From a checkpoint of a small transformer trained on Wikipedia: gated attention.
Each number is 128 + 24 x the weight over its row's rms, rounded and kept within 0 to 255. Layers, rows and columns count from 0. Numbers have three digits each. The size before them is the row's rms in percent of the matrix's.

# down: layer 5 MLP down (transposed), 2048x512, rms 0.0341, rows 1916-1968, columns 384-511
# up: layer 5 MLP up, 2048x512, rms 0.0367, rows 1917-1968, columns 384-511
down1916 111:124166114134163103112112147119132091102139153110129130130130095148088113066134132149110111154137110077202095117129136148116111130156137134124123124120156180170110131118141087098127152116142125183166076146113145101152127085151120118167152110140062126136068161127149154146138135108110112129115159099095116087129130111139109149132128157109120137096145159133175154112136147094124145123131
up1917 108:108137125153081134147161144086121102074156122129150115155161163177108147121120105138114175121132101102145135125146091176125121168139138136119148171154113121164142174180113114086149128069109151081129130122119121103142089116154114097160170164125121158154103141151134117140127131117115104165119128178114132103136150127137124131117107163135168152123073149176134113175144176103121160095128
down1917 104:131144161089129150148162098127109160158131119150168150113099133160124097111125141076124135093142121124141115129126099103111108143118139103089100108140156151124089136137147117140109123123128165113153144137122120147124099121117118116160090139129157121166144153125132137146103075116141105146116141076122128114165096124117104115143132135132156127108146116146123157149124107112118145097146
up1918 091:168127118122126145154092097111141062142118137146121124111154169105135141158072100113104134121167158100119153147103108156143127125118192163147142126158148154124097134136149153114136096098083145131101166144149119149129133095099123116129137154148142107130148154118173090124125125144174098123111129129109165143121112136129092109142097118112124122126133122127124141109151134124158167133161
down1918 090:159109115113141160113109134150144149126132168135119125132154156128134143091143138051123097142115123109152095132128136142108133156163119158135108133152147128120101168143150122119109083099133128149168120136145142103128104135150129139116117127124145148144158102111177096134107163134143101157137140139113133144136105126107141125115177111132086135141126129135106137126176131131133144165077
up1919 094:114138073142100110083114075115122161107141144113155137148139168101123126138148111117117131155173114119134115148106125141119144147110135159111122152093145069128162120159131093133095132124138123116136156152097146116117140114152082136125058112115145136092137106139125150114153124171110114136110113124141078111172153135084129119092099127168130130097148137113166108156127133150104125108084
down1919 094:170087101145142117129073134158083141117132111136158128115119110119107123129102173134176175133115149173148144090155128102139119151149136134164120159140201156088126158072116128119136143168112102143108144113088127135143130147129114140104139137141167124143092132103123126126107185140132140144120110112194153128142123078106100107133122093131105141155100094139163117093119148129113133155125
up1920 098:132119124120115124108107126109185152091147095101152182086140144134102167093086114133113131090162107085127112068116123131106127107098123139104165110121134116117139132119125130158165155110127101089148154122124139130141096105103132100177123114151122124130094131101133156151104169075124134151062127157141114139118111134117124145136107143147086129156138176154168135136149155117163133138156
down1920 101:144172121147096085162123153154133146143124141089157157137129114077106112148138107158137129093120146122146145139144106163135129167105106126149150119114114126148119095172153139131073109118189102097104142159094136173089093124140095094109139108114154124174149180132098091174143094131122127119115119130145104156134128142134175095087136106086151103114121109171130158131087145074106134164126
up1921 103:124137144142146171127090101114120133111182134119139110154110116118095156131124129140163147145151132157127115143157128151135088121140157100103097140131171137146190125115134118127152120064092045165137175127091103132119101088115129108132144120093085109147097124122127143124136096097132105166115149126154099111135130126087102124142105123131102087136120158153137150122142161160154157104151
down1921 106:136147138103139114105114142074133096174168129130103126159146136107133142120118094144134143125100083099150126168143132113081137110155110112122104134091145178143163113127170118126107141110143124155097136136174088110131128115140133137116152113142121102089096127121146159071172083108108119141104124124114122145154152131103149145120133099126125104121135124124142128160116149123129143127124
up1922 091:135169144152156174098122137095141126172094122124115131167112125158119134113179114114142175082150123119115168139141131142120131158128086095153129150127126148153156132106150115185109154118092133119118117106138114109096090158129115127128126133130121127173108176130157146127130153153117114129119160127134169105128127125127131103124128149135119139091115166140138112172126134150167144108135
down1922 093:082114106110119166153141139150117101110134125153148146133128130147148121118140168128088142140159117116108106106100131136117157129120126116124131134114109100135117128125093135105152128167112099121112140143127096098099135116102154115129100129134119135151112110141127088067176138139147113102128138126135108166130116122077133132135110105136115089098125123148129131117155144162130138114132
up1923 090:143132126153140108099123137103135115131183133155100143127124138147097138120129130104152136132121130108148076118143095144113115163152113145154130123154139130140152128154147113131112149122084127138184125180133103111110151134125128096151119128152107131141074161147138157140125115132144082114109104084114120151147103121139109116136119155120138134055108162121164142115090148121107094089156
down1923 094:111119130119138174112111130142113180140091135107151128122129124121106177095135148157139088144167104109156117124157142108168130091081108116151095110134124116105126183097145114145171167145131145143120109098061119083137109129157146171095105131142126124105131120087121122107132196080155126114113150193130143105153135169120174118104118111152123150151142137152086108146153142126124081108119
up1924 090:135163109121162096147107149106143133163089103133124133116113119140155157139109133088133139128116138171127144163136102074098099154163106140138156141107104146118188161115137138110123169101099140126167128149150117126104124090114125120134131116135101084103129169134139119128134143159125112125077083090101162136132106159115106168118140123105154128132129148154122128120163181129147115156140
down1924 092:099161106142167123094125137107155114169133092153153130076161142103127149120090137139132128138109126142099115112136123173161100104125133107152160110158091134088133124136126088130126136142096117142129132131146150140103107158106094134173155124143139111171111142118099090150131136176129107072104104133128138121145084103098108112110154119131142093081100114143143153100118152122146171145107
up1925 113:145127105100152109109122113142115123124108113174142080111088081132109140155154142124147129139138119153138130126113093146148119141150134148148112133114117133124146157133147150115103131090142131162108134157109101104134151123099129135133135122105075139134127136108124135156108169110137137129119141161098120128109172160100131140104084112126171168123139155167129131164089149141177112133134
down1925 110:131151161149105141114113187159108120055145141128099120103131131118151131098125121143135093133113093100106114099104102113148161123115166159130190148156153130136138122117147106086110115126122122132119127132107109149143110128171113127140062133149125146148160134127109130101116115100075121130080088120076145131091130145123152117055124141125116156119126127143126138142117152109109104141126
up1926 097:115114127128177112124136107106143142113135113115172135136121104165156128122139135126084152178131134109116154115126139140096107147108126161120128114127149137127124116135122134118165118176146147170126147138096117162139125113102144123124138145116106113128115119174083186079095171143146128158141127108173150119098160139131176127107130093139142128111124149169149144094136186142083091108139
down1926 100:119097108193126122159158124112127179180129123114140099117116182149094126116118126134073128137183139152138129142144120118133146160089163124144110163096133136133090137112108143135148167160120110097112116143125122123106115142105124113164128093143139103139129152141115122096118142133119156127123145123110151110120129135111118071134158135163167122156146113123111162140139175147175147102144
up1927 095:154101126108165109100113106079175116126099147130129141168151169161123131136111116113168149132106174133170080104121152153092120134128120140120113141174142160137138113111132143149093119126133128137078132156129147115151155103149159120107124166144113158153111141144138135101135135111137098134116111093159135096135132139102156132106096080101098143121151103123089153100130118136163108092133
down1927 098:124199123083110127151123124155145147088092158125096118068079145095131144121072091143158173144132122134103108135073110141145111094175082141104129117129126085133124104120164126094103187107084152142117098145171096159151107179126142099101142125093127097135114136132081107121104131136132130182123138051136101119099113123149134137104117127152134140151146182134106107118169151132165151121145
up1928 102:131134158100132151144106137146133094150131116124139133146099106136114127118159130120144106067122124122076064068127150158124108145095146113107139139138132108148110104123180083080156123095069131157139169193096117162124103117103095097132117096088118132114120113109136130094141137134122097131140096116122119120152114161142155122133136054132177137089079192139140149127134108127154150130128
down1928 103:130186126110132132127125149078145122157087139114089092135135131161076121143179064132085157166129098102122138135132139120114116116139139124106144134122115102102118143128119114108141148119105170149169139131127094129095140138114147149110155091143088104167101104129139154153101122114132138123158164127111117134147136120141116114138118127120171138135155120111103108070112105078112119139126
up1929 091:134176106045130116110090112106142085142151116159108137116159107090163122131142134159118132145142121074134106110106158138120152105116097126170107112134187168149133147140172125102163104112105095117123153144101110141106111119142159114097135113193132068127150146112098127120138150140152105136145193104069107135158148095065147108101103115107151108123149146172167142128094106136152101137104
down1929 095:161112148187131119146113133101116134124105101127149115121132149194088138162158112096126107092112147147120133172141094092154115105131164148116141119156106096093137131124111119177123116101102173137130108121144099131132123122118136167134121174149101157102142127174119099102080094129102127127108089155146121115095118154170108167116117131125159161153107129166130105146157165150158157135155
up1930 102:163119138142132141105098099132126107070141121117126124126120195166092139083140111135138116134190133105137122117114093096152128156120167172159136129154109117104131118104106105141121102117092154152169131138123125125131127132090108092155116091119152111095068145147150144103135128127126173137097170115145126130163142143113139148111106125126095134136127129105177117119157148120148153134115
down1930 101:100135123137132143120146119102124083134179140118136098122099154161118102159107098138135147125178071141113152138143098087136124147112147085125142101141122149126072165130129149108131123144133151139154120134133138126143116157159148165149121125170129103135165144100097126078119090137132165089108105152147114111120103084150139080122101090121159145161146125111108099147103088143127186122108
up1931 097:129152093146144142127140114097100136165129106085135121113123158151081136129134108143116129119121145115126103131120121136113154167123144084116131125089154156157138132082164116167128121143132093129150146164165165095140109110121125094178124128164077073145128200126097127134190119152151118105103128123098136116140136120066131126138146128122140154117149119099123150157097134165089171118103
down1931 099:108156174104134133173082123129098062099168101114120128107148122170151164125119132139127119123095106132142130125186123146180105105165137125167146145109116112126112119092098158122143120125092143144113124122132130116140102108130111160136145142105148129145133148143176151147165134119137153081099179153107123154109134097122120135159104078149109146122118116100150092151102134149126113172119
up1932 109:119126137145134155118128133121197109159140129146142159112127115090155120099111117108127163141114149172131103171118114187128067143152094113155105090131150113101177091107096128142124111125119132136164140109103092111130124157111125137100141126126150112088117127129138142106136116139174116166153120124107150102063120146123112123179133149173129140133124135153135143161094157133121125156113
down1932 110:073103115102118152113148104131134118142118136137130151183182149127113102133138120125091084151117137127131095100093101132117104109150140115098112121097129112141150136156142138084079140137125106089137167129111119096146134144161134225132129098137128125103144157127115133130181091130139123122123125110110133136127100106176084110158114115115115107161128145142138115120154158137111161136144
up1933 104:124125138114169131167162133138133129170080124132098131155112164108139154066121124151117122152121122130150117165097127142100105141130067138154143110176126100141099119093090127137100131177126080096103159127140101156143117111082105168155119181114081158100124113157143106075106160129142101126120138150132198127140150127162153159134123089168109121130134118130093161124129139099117187164148
down1933 101:098107178126151116097104161114120156142134132169130157095139110149122144145154130138129114150126163129116124140105091133137126112099137123132136147112147107141126151094125084119134104119122127104089173136123145147136087115098103088140134116135100115142126110164126123110124131153149132090145107109113072110117146095091107126060109127122163119121089169151150139079109169154146143146118
up1934 103:144109098165104130133080140151132066158118064081142090122131124099142140163078094137150116138143104142109119126107164134134158143139125124087123155139107116139168121094136067147120095098119113109113121135128112145145101146160103159092154136122128102180121141122169123083140123108123134136114089126111152153133103118126136087107133087140135135146085122184151141156134122111116129173121
down1934 102:145125126127121149156087120138176162176147171126116144108127113146155180162163149120107094115104080166096148111120109101124133135143118132145161153128132161092178151106134119148146177109128142119087145143122083105108082084137129148150143112164140126115184172114109124150106145082127153137143118138146119061140110152170149107088111146144116125127179144074110144133095168152135119104133
up1935 100:140117090132142109126116157127147115112116122129135117145123147114137141099139114145138150150139129085172090092111137119143097186112111150128145138151116139154129140129106142124129098109117120144139143125143097130110133113149101115147130113184137084086143156147165124086148102132122180098105154119120143114144129147155133132095133122194108078159100138148136104158122140087134148129104
down1935 104:098101133098143117112126133129155101126129145098142121100084158128144140120113107163108142073140129156143146085077145132121173092145105159124153146096139145147106137157121161123099148116122115115112152129138106092118107196133134080137133139147113088112127099102157116112117092126135131114184117152116082116175130094131109116082131161172160098143115122137117115139140129117104116116101
up1936 102:151123093095181131121085113144138127131115101158111131082130156118134126147135144114147134098124142125149064119111081105181089130120128168107123135112113127155145142112126137109111123143160105098099128139132103132094107163136073069115137081138174116143157128113122170105102131155142106156130102132128145116154127112138113161128106108125151161099158127129151130080107134168151098133117
down1936 104:138124131063117093144135137146153145096153128110138130149102094085135136137128166121115153135149109133129117109117136188126123150115143135133114108106135131155126110123149138164109101119091096150133137122118121132188183138110120087112117162113131123201130146133153091099162140116139122154147110140128128167132122091128108119129138153086121108094133159140149132087109106132129133127087
up1937 089:110172139129084102144101137100154136111156091115130123129182182138134154109081103130109133166143155118096143129088173158130112148145120094063122180140091103143103108109139167153132128117131076096166182105123148138134130168098120146138116116128172142142112160089081157102160122115133091108120151143119158083162125148132183124112130125130105135120128132135107101080160124150112069132148
down1937 095:158145096141138102134147124128151171144121138113108108145101152132087124101155137106136165168104132116119144120110118110138116165132097114101178138138099109176130142154156156083092078125140129163107177087130133126110123158137128161108070108120124113101138155093134095153124120155120082136161122125117076144126108107106092137154130124149084130092141105103125137156110150116146137104137
up1938 093:179108139160152132090076105118139087118115126152133129095136143160129135128125162113145149132153136130122094133084131088112113137109107091156135101149162124152153124097117108137139184146128094155135165096152084093122147106119159131120121117151100149145116091112115109088113134129088105155105138151130174066073144126120119148138109127109136132117158139107142121123148124132129139134085
down1938 093:160165111087080124170166125115139144135134096093122103136201112140127105150159090123104120083157115087127133137116143166152130131132144113158129148115133149105150100117134098144142162133102118105162074128135150130150158158099095157118145099136122106120134165111100094152117158124142130104129115110130153176156128130097126162110181132127148132152104125098138141103142061123124145149110
up1939 095:120111133159158144093090164134150179073151074175132136119155150165099122132157153100132158127159136111102145102130117141170133127157133150149158115188131119126158099171144087142130148147163136116125160105092143168119130109135130138121109176102109090125118171155138132085155120135143123068075117108117099135154113137119170143135110102140110142111130154138134137112159145129150159126110
down1939 099:165123135118132153133088135158107170100075100117131126121179168144127109130154123142195092124096078129136123137167109129174109113129122161140151116126141122131088099126135147123164133127116103150107109082146153117119124100138152095140143088158132147149143171169117106083158152146141139100115128124118122109143147147105137105153120116128171112139122119121149181158122133163145139101128
up1940 091:125178109132105122106127099120178076079093134091122094125114122151089137159071127166102118129176120097088160121138190131126153145152133157096165103145088131134100142124121085105107116139092142094139129123124124133134134160099127136168149142155094102145087119110143141159143138146122100144105170130141114099117123138117131152137124111131097080143093149192151124071155142103165112104132
down1940 090:128107127126156150130107134158110114172173134140142174127134138108146134119158118113116133130080122104136074154102118128124075127101129152179100151121138147148116159169143167100148139160167083187101111139130160136192125125180148135135109116162119156134186134141118139124101110121148118163146101168108168108113153122194161134126115144161146160147169074082121116124089121167102145153126
up1941 104:129107114129167154108080141130120085134118120135106124117108180157106119129098081136128120079121140086115123135151158119153136118135146119121115116172119140124153125132111110094145173144097125115117134135100147174114103155133130107173173162165088082114144111102146162123135124151133112154138117133108098133153147151097116119117103092164117117111054119154084117124130134157104131114115
down1941 101:117140145107153134117139116105151121158162129127156144155163107162127169077134089143137115159097136122135095155157144095149135093127137074133135104138155126138170121114095182121165138158109125094132136119091075123130107139109110113118139142168119119134104104129123144110118175170107110155113123096131118108155134108155150130154101122101134112135145076109152115103143083151144127132172
up1942 089:150138119141088137156130166104121091155172136165136145115190129111159136145122135135079158106149124119111175102138170150144077122144165145114126118123127145103163144134121095146137119109101112075134100129141167168145128130075153100130197134101146071152128115146082125156128129129125113090117163142134148095107150118137113125162150116118126131093131181093154149116158110105135115133092
down1942 086:158115133121109083190138119137146136069149131109144089134107143144101110141163143118158130135123135064124115151135154118101170120146115094134108140093123125116152091126133141146111109113151097184117147141110083130155115111154083148138137157129136119103129087166160145166110103115138134138160096105101154159068126128144159141101111088162156115134126105136095112130104122115177073130113
up1943 105:153125101128147164132141154111129130117104117102140136072142161116160115113078167137144193082155146132157107137112160132089160137153147137150157106138121081143083122089109085116102127117141091115088141166114099116141120152106131116155140137117134103114121160152108141119164136167205109117091161116151151125175097134089096117171102137139150154121129099145122092113105156154147101151125
down1943 105:132114129127118130115143157116138122126166129093137113097114097122125119129162126121082125089123094155123123084106112114113156121143164111147106190142156145127133108134105143101163148138159131110113116107160109134132104080153122170134128102108120160124134099101113126147139130140120103110112106077099155147126107135153126147194123150095135145158141112114151139156131160125163129105152
up1944 108:132102075128102109096090175081141119136123073135129118147109123120136150114158118157096101105154091122098151147145122121097141125126123088161109126148100101134119131143166112109175161103109150136108151127135110099130131104094173140120089139146136117129123114152122133138161174167118122151109103145106140072093139128146148128137102121150171135097097123150081147153156114107121161186149
down1944 110:150136124132126146098169143151144135132135087125088123116102128149124118131108115113119105116124090123127112105138142135127143104158138122133151091150127125147104125097124143111092079130169119163156109110134140114159141124139205096131183140098112166134131124112153100136109119087114133138111138146117098109160149127129118128150110132108128138060099164173120146074209149124158152142112
up1945 100:129152121077140121102158150110138156140129137118130157131154151104107124126165133112125108175164126117104154118133156113132127146174145140125184143145092074115149153153110166117128167140080085153102144142124120137141094135076147120086170136130147117137123120143137144116093099127112102168100144159197113117112163156118188106151121097166148166139126158143105154137092128126092119145144
down1945 100:114118110154082116147139116115103131102116119140126086128103089112135098172091080116146104060172153144137086157145113171147133138100110127141150123145125177106112137139102121138126159124165141091110120113194118127112142077135129111124131113144118110102108122157078117165123113086155082126123138141117112142134142123104152144126087139107131141123105142113156140089167155122131134055082
up1946 114:168139131109154147100089139116105107192151103123129086119116116076105133135082103126088138130137179123137114122141082136123148151133076150126128083110124168142127162141138136118142132131172100152131171144143134122097136172140135128131109130123158144124159138157095144111118123117104093146111175082123118137125147131123110125090126094121135138106112157146126093084108107127143147125158
down1946 108:112070160131133148137119140116134145124118133131145138136172107170133147145085115127116156100119155171135150177145119100097157113172113209121133146136143147143087112149177153122157160154140121142107156174157132154102130119159153087141080149151172120082108141139127123129100116120150086110104070113165153154116146125111120127142121094110119148096098164150113110140121136136139136094135
up1947 098:122111152089100112135102090109148170093128133138139117155116170163104142173129116113128121162144129137110129127135128123153111122117122093093166106140129059151129149136126105124090116117159121130146114117117106126106113102105141135095103126123111155143112083106173113149135119132111135136117131183138171180120162154104130115115055119143090095175058101151109148123142142105158174148074
down1947 099:122130163113141142136126173127109128138121084138118094145147150135104116147105086100124109100114119128078112127152122091149155152128075115113131152131139115138099150110122128082141091141105098101103126109127100162148123183141126149127096160131122050144123144137137122119142143141120137094127108062149130164151153132120133104151117130135133104129124103100142104128116109159136140126118
up1948 105:141135104108102118145114106120132094123175107102138111128119125122135141132072117149108146153175163122124134098095124149113112124132124099123135091159144157152144110141144127092108115113104109126098164153086159097141119149086119125111180133105075134101183092154164139102097129084140113104151147132158123179111103115144149115118105102136181141119121113122105149079123161123099130152079
down1948 104:140171139143144139100136117169135150146099151137167131136137120157116147150142110146106122142127128147107157170123099087091151115111153126156157143120132106092096139118098147163130095101092163127110120122104146087119129116119131133113138166149120109134138110101148149120178094086156111122129143086118134128142136101152127138119080153125127116107128109109148151118103160148139155155146
up1949 094:110165101125112131149124154107110096181146135126128102110133116140151108112087109128088104164142127135149150155114166161112139130147141125154136132110135123132133155159099114108135097122102137109104122122141113142146061145120123141128133131137098096134080159147152126083172141142145129122151113114146090120176119119140140106136143105122185161137125133130133130109161123165148125133102
down1949 097:095109117118136149104129138107139100110103066116110116118140114140187141102144137179087127146108130152134139075123129133147125100125168109102127140103135145138123167152116172094125100119135124165091099136088100091100129139123137124137135120119151137115135110080096134108103113128102161142168060140138112088152123096126148086143095089147135141139123080092127120110127131159037151101111
up1950 094:144192113097121098114151153120093194089096126158145149117149090136100147139141148140140149160140140101117151101106137145106157154146121123115122155111121121124118136143136099103155081124095106135143126115139112136067113133101112132120125128124173148142121185133085159136091112137147102147095108151137129141122107115082112146131134155113136136092099165112183140056114142092100089124129
down1950 095:111151082164133120162107142122120143133161079145114132116158135144086110129137101138164112130132163085103144130118113123146114117128150097141133114112132131130132159105126182161135127144141125164128164125140101062110161155117153150161177126107078115151171158101153117157152123135142131106174124151139118099172149130164125118139122133157098096104112164072108114171138151136119150151107
up1951 094:107148116145179104132098114159154112131127117130121091121125117097115129091103138115105114116103156073201132156141104135100113152076142123125142165098155124109138160111139148130093157128147130189107121138088088159101098141117184108165154161124155146113139128097141170111109158131147135103120125132156153182131149141140105143141125086123091146103149141123095128147169140134157175153103
down1951 091:142121152102103151153119123118148155104103127082124149093122085140130161161160141158120139133154125212123103092191162102117121099173113146143125056159138137139127093133112107107150146153154126128145116119150146146112120107120089104080139108138134104116093153147133116133149109168116144148096114100098120124144136121129147148105134168139152099148136149141115100167130152113143135126088
up1952 102:131134091117144162109146110105181100097146109160120142204131117130138135109144112151157187137085155140123130123137122123130121138114129141135111157146115133168120155191125116100145107107154122127127144153099093154133141135158126092141149128117131090129119088123105116128143104159163136131155109108163148090110113101114166131118137123107152082142131104112124155145140107145128144159129
down1952 105:129124130124167102148139115134149138155162117117134136158120169081140109213111116123152099127125114116079154118118128118140127095119132148120139129132104157107133125128131112131156109123128144109093122141125116142109100118135129127156092106166122156122133101155155149090136144144108118135093111141171150129113106134057173105134140164099145122156075102126171140158139175121171110134105
up1953 105:094138075179139122093123113127113105146161063127099114116110150129124166132071164174142127139132168103154108104108089123121132109100051110119168114150115157101136164135133136094098097156115116109150158126164113104125140135145128114135124114120127088091127103191099125164128128104154113173099107110152126124104147140103156122141154143132103115100137138112128115113135118095144129102138
down1953 107:114146117135169136106094129099102137115176151111109095151155162138100151112148088127099127104154072126120093126161105069141142151167119139134130147131137129168095144129123095105119097128118098147147100107141151127117157172130084112156100115138141150113107153131115170123108131151169082127151110104127165135150154139113117108122150158133155115088125145120143158121124135126130163139124
up1954 091:138124122149134077147100064098098155166103135135119146111122192139159145068119118107125121134215128169132126128149114127105082178107125151134161108141151112103148118106158147139103124119129132146160128135115108117130129129144096136100089146158120119116156126126101123122124140118140115120105141159201119152141084119139118125120124105135130170131117097125101126099103150110126045190102
down1954 093:112103128128111128152148104084146105160141109144155104109141133117072100080166121117075095102184095130114127130161130137164195140120116135175116137128146130125151148166089118077085135160121122086110097076145155116118156100130136165149122147116101116122099152116171167098164136126120151110118101117064149125171165112157164120136113129128109103190188107151079112134139175130159153134078
up1955 097:088136109141166125123133108106090106103154103128166136143161103168117125158145122154084097118150155137122117133152120110147118099117113180158124150119152152182146118112161121122152103105093117101149115148150144121142127147088110117105152128111100086096129109114095119171150130177141152151132098083151165146145122153129142124152150137139167101122070141081095160150098143127149141086120
down1955 099:139127114120122146145139140114161098128157119132114127144132147146132158137101105123085154147132158086137066168152150149090120148170160119128169165170142101127096151140128160096145107139099120154139099205176117188148103183137166146113128125146117130128086118159119109146108125121088128136153108116068098167122125147131101161144154141077104143130117143130145178129082182095114165155106
up1956 109:137114122157119121139103096128127133157149117147111087173131150126130128132093108157105175114128111147120091140144159126157143126123151149132113124177140121158114082106156135117126118094136121119142178134150094114134107124100129123125100141128071123120133134121139146077116081098138148132136072136099128144091112097106127096110090130136114147115109156131091095150106160139085128125132
down1956 108:127124071162127110080112111090101106153121141151114138116125140142118135088149143130135143117122116107167104122113098160134134080145105099115125099108159164182143146118127077125161188113147145119121124141156159156150107140155136134093119178146127125145115089115103167174117156139131121138118092130120151096132145111123127134101117135107120163111133101112116101155108076136154129105145
up1957 098:141148116099136133103134123107124111123125091152151136131154142113097198101144159151146127126145108113172122110111139161146139136122107134149136156129140120131126126083159135106122134131189091082126146122142126136131143108122156075130123109122090123090103130104157118116140139117149158145106175126152111129103118151115138131172149117137106127151147138148094185116111116125163106156114
down1957 097:101136137152126150143058082129138178080134131098106133103153104137146139114139185094124130113090101125133143113133127139128112103136130081133132123095132104129075104117117112134075129131104145121127132162113140105124131164125129085154158119080119134141143147076164107106128139139111126142121121111137139151146122142157154106118145118159144123159148143093108101118123094105099121094134
up1958 095:128145124140114150143103125106119128108096134131181143134122162133100126096137142166146103138152151103149117145145105070134120123135131138153118082160125192102120151133153117131114119115172143123121146126156148081132171154126123141160140134172091123151089147142134103145157092118134125138104105141120119139111153146108174154169151135119114137137152094124079146134119127088147079145176
down1958 097:125071144115114132074099110124149166118131089103105161133127101151131097186127196107156167159128104112119135116129120102101124104116143105142084112150119131100113152103152138108152137170103107104148169106142109126147141153158121126092091174106128101098146133096144136146135152125129119091113110117155178094129106135137139127103146147073097115157164112107106178184147155113081113162095
up1959 111:104137118127156182117078161101111124133101138156114087171157107126131124154138114129119112140158138156136129147126159127160133134106169185147125160136131140130119130147180101130147119068103111158108111112136148131139126076150118114131163129180092116117126149125151151143144150092097156135146130146141135142082143143158146132127155140177144163161132146095125104105135141164160124088119
down1959 108:134134135102114124101125143136094154137135121153141146097140158106144127142145124128126101125148084126135129132133106138123178163112173156125154081164106156113124111109079124174123191102091138165104125133107137150099124091172103112121119159123113130112099104150116110110157116172146085135145164162100128149130153157136169127136112146110144159111101116114132138131107149147116107129063
up1960 093:113134116125102134105117114121159139142149132150155107164133145135103142168093131130150115139140169141104132104119116145122113134117133114087117170148115120188130139165117110106106136126167101154112148156158141099127137095150115106104108119105128106111062138149141132104111121158132101137157132154163081131131122112110119125172122108134126115119121162152147128170153163092168075173150
down1960 097:112125116133122140149117099082128127084143146105158147155107184123135111152123156148155118135114063103122098111113129154152167122155128098099123131097131116140121105163096103148101084125161133096129156134115137114094154105127125114135164138083118130139128117151191092162127108131101148148131152128106131119109134153101122162141151127162156127091137149123106163094117120149087141118085
up1961 099:137132147111163146079088172152123151107117100132120108140125150146081110109139148098114164150184112130180133120120116093143119139152137132099150138218131081180110104115112090147105133124096144108130184122090079103149127155121148120131123165144129102093144133167120139098120087141122133128100160121133132124124100174140140113152099126159113122139121116155115118138166149101117169141076
down1961 099:117170159114109166111091142137091131161096156083115117142123125145143094097127134122148135140120095115127146132117071131158136062147135125172141133127121137123118104132118129105123131167141127153171124124118112102167135145140181139133094084144127125142159114129065102111132181125134146129144116103120130111168094124150153081143132105122115151093149145098125148116137124158168123116052
up1962 091:138102115122163122103105125073108140126112127130123067175143108114155154104105128125109135133115155122131095143118111121131082126139123109112124131098130188169143120132132117168149110134131099155121174172168090068147124123138120137110137182116089130100176148111108125138171127138105134167137123124140138114145129098136143098144092105144144133091158105153103193148109127165104121132170
down1962 095:158138138108123168110141113129138108112129109133130177146111135137142130131096121116131121097142098127108107117136106118128143163123120176143137119158114109106069094098107092125136128154136173118151077128169133141088157128109100119146138084100114211145130123154115141154129133162149165109100154098139131094121118153083126152146157140149110155123080113118151119188135099093097137131111
up1963 090:153160127091176153111110135124137104128088128121127130101125119200147143176143145087117124068106133150102126133166144101138103133158100154125155108155149132093143147145167077145153178145138144131135148126140100117118106154083133126105147152094146109127108096164176127119135120176094127148113093150100142099146152132126128140097101109126124149101131138138174117105125181160161115127116
down1963 091:106134174132105102094086116139159147124130172110099102102171125098049132127116138171147145147127145128134095134107167212121143095111157116158120154114119149149068136143109128099128118128160139085151100090150126107143059128130143136155124124131103118135151150091139112173144120149153122126132132111147107162180098073117104106134155143180165097147130121135084148121133082108124107135113
up1964 103:165119112144142124101123111096140132081138074122121131129112130122117157145087137121127129092161130141123098094161084130147114154127139124108132141090099138128146129130136103185136150142119118130147109119103057121113133118112169131137132118160148122119082141082137192090132114134120143133083159157147118137148091133117153187142146135119119140140112146132171121143111159117130138168144
down1964 106:142182114148131141164150156107112152130119151155108174117107126118119144107118107165123148123130157122079169149172124145096109119082113126135121148110117102110150168120112137104127075144139123124109124143111107166158066134150142102133134117173117121148136143089134114142122116154103112158107091103119126121153078156104101132115156139092158137143150162148105099110120151129134126129159
up1965 103:130090143166085132137095092188156142121143106103138107108125152141153114121125091138132126129167095085149115132121142137108116170130154138125160164159082105171141111131136086110155142110082099103137154141161130110149166145121178104086114109144119121143140181113189123102114098103108098114119164150117140118121140104102151134115164136105167156109132172158085102112143157118146135153124
down1965 102:125129146138103160124123139142093143098121126199130130137153131118142106143107104135171133119117119088112101146133115169112132119142138150092091133128064127123132107093135149154113143150119166126095117126103127094149155150135148084136149141180101161144144141093109138130109109137131140117129093146122127109093081129092156123144150127120129105138148126156159112184139166128107105116090
up1966 098:129120149169085130132101145133140134160160089122088084112173156157170161166110101115131128148141151161136140106162174110130126156113133092100096117137143143162139106131127089122140125145092146100158130132154152127089089146132093153136174159117115138144115123138157130127166141113166119121164192119149178171109156164105130158132177126117119112109150147107124149148144132149125113152124
down1966 097:124099201144129108161173144165118118195133125106108123121116118093156136127124128103145150102122095103150142127092133142126161160129104115102094112149154180171125106142105122123086147176111118158165120147141122172115120140150108148109077150159094116112114139149118149107080120160144141134143115157135121133071141117107146153160139123102142126137160159134135126144117097124123121153119
up1967 106:128137139148081131155121131104139128118107131118127099161151136115149119123090082146129098164200152140140131079126099079142116131090156134097135124117125133166167134110092127140143112102099159138096141128139106121111135157097108124145131120132144150110131138145105158088110120108135102117124140101141127162126100134153149131122109135136136133179144146143135115123124127125133113064105
down1967 104:147118085152160158137112149174139126092093167141126137121144102140088142123120132132107079098100157091096108119126144133114116107134118117107095109137145105092126079130115126131098140143142121108119144136115110116107094130151130106096156132130092163120148154117113104115138154139095099155119145112180099145101159160145111103151134095136092110123115130127134127148094126146106135149159
up1968 092:162116108154110131126150117122160139114072157135158115123165113102080119124133109121123130114158157154147131145128105152102127120117131082126123109120122110150152109149146097150116128125096121072132121111111104137122138109124152136109149121170111047156148113109157117127173120148131138141105114112123113120134136149136100121145125142172112086136123121122138108125129117136144118126126
down1968 090:094147135109181150099118136167124096153126129099155149133102110164155171128130126157113115123125106091158079134107131109123118077096161187149113136109118131095107145129146173119134159113161137123128126136133139066130139116110144157118115117122155139119123162130095119167148167122134119134173133146137101107114129105104197149135121111127133152124162175116111134140103118138139187143112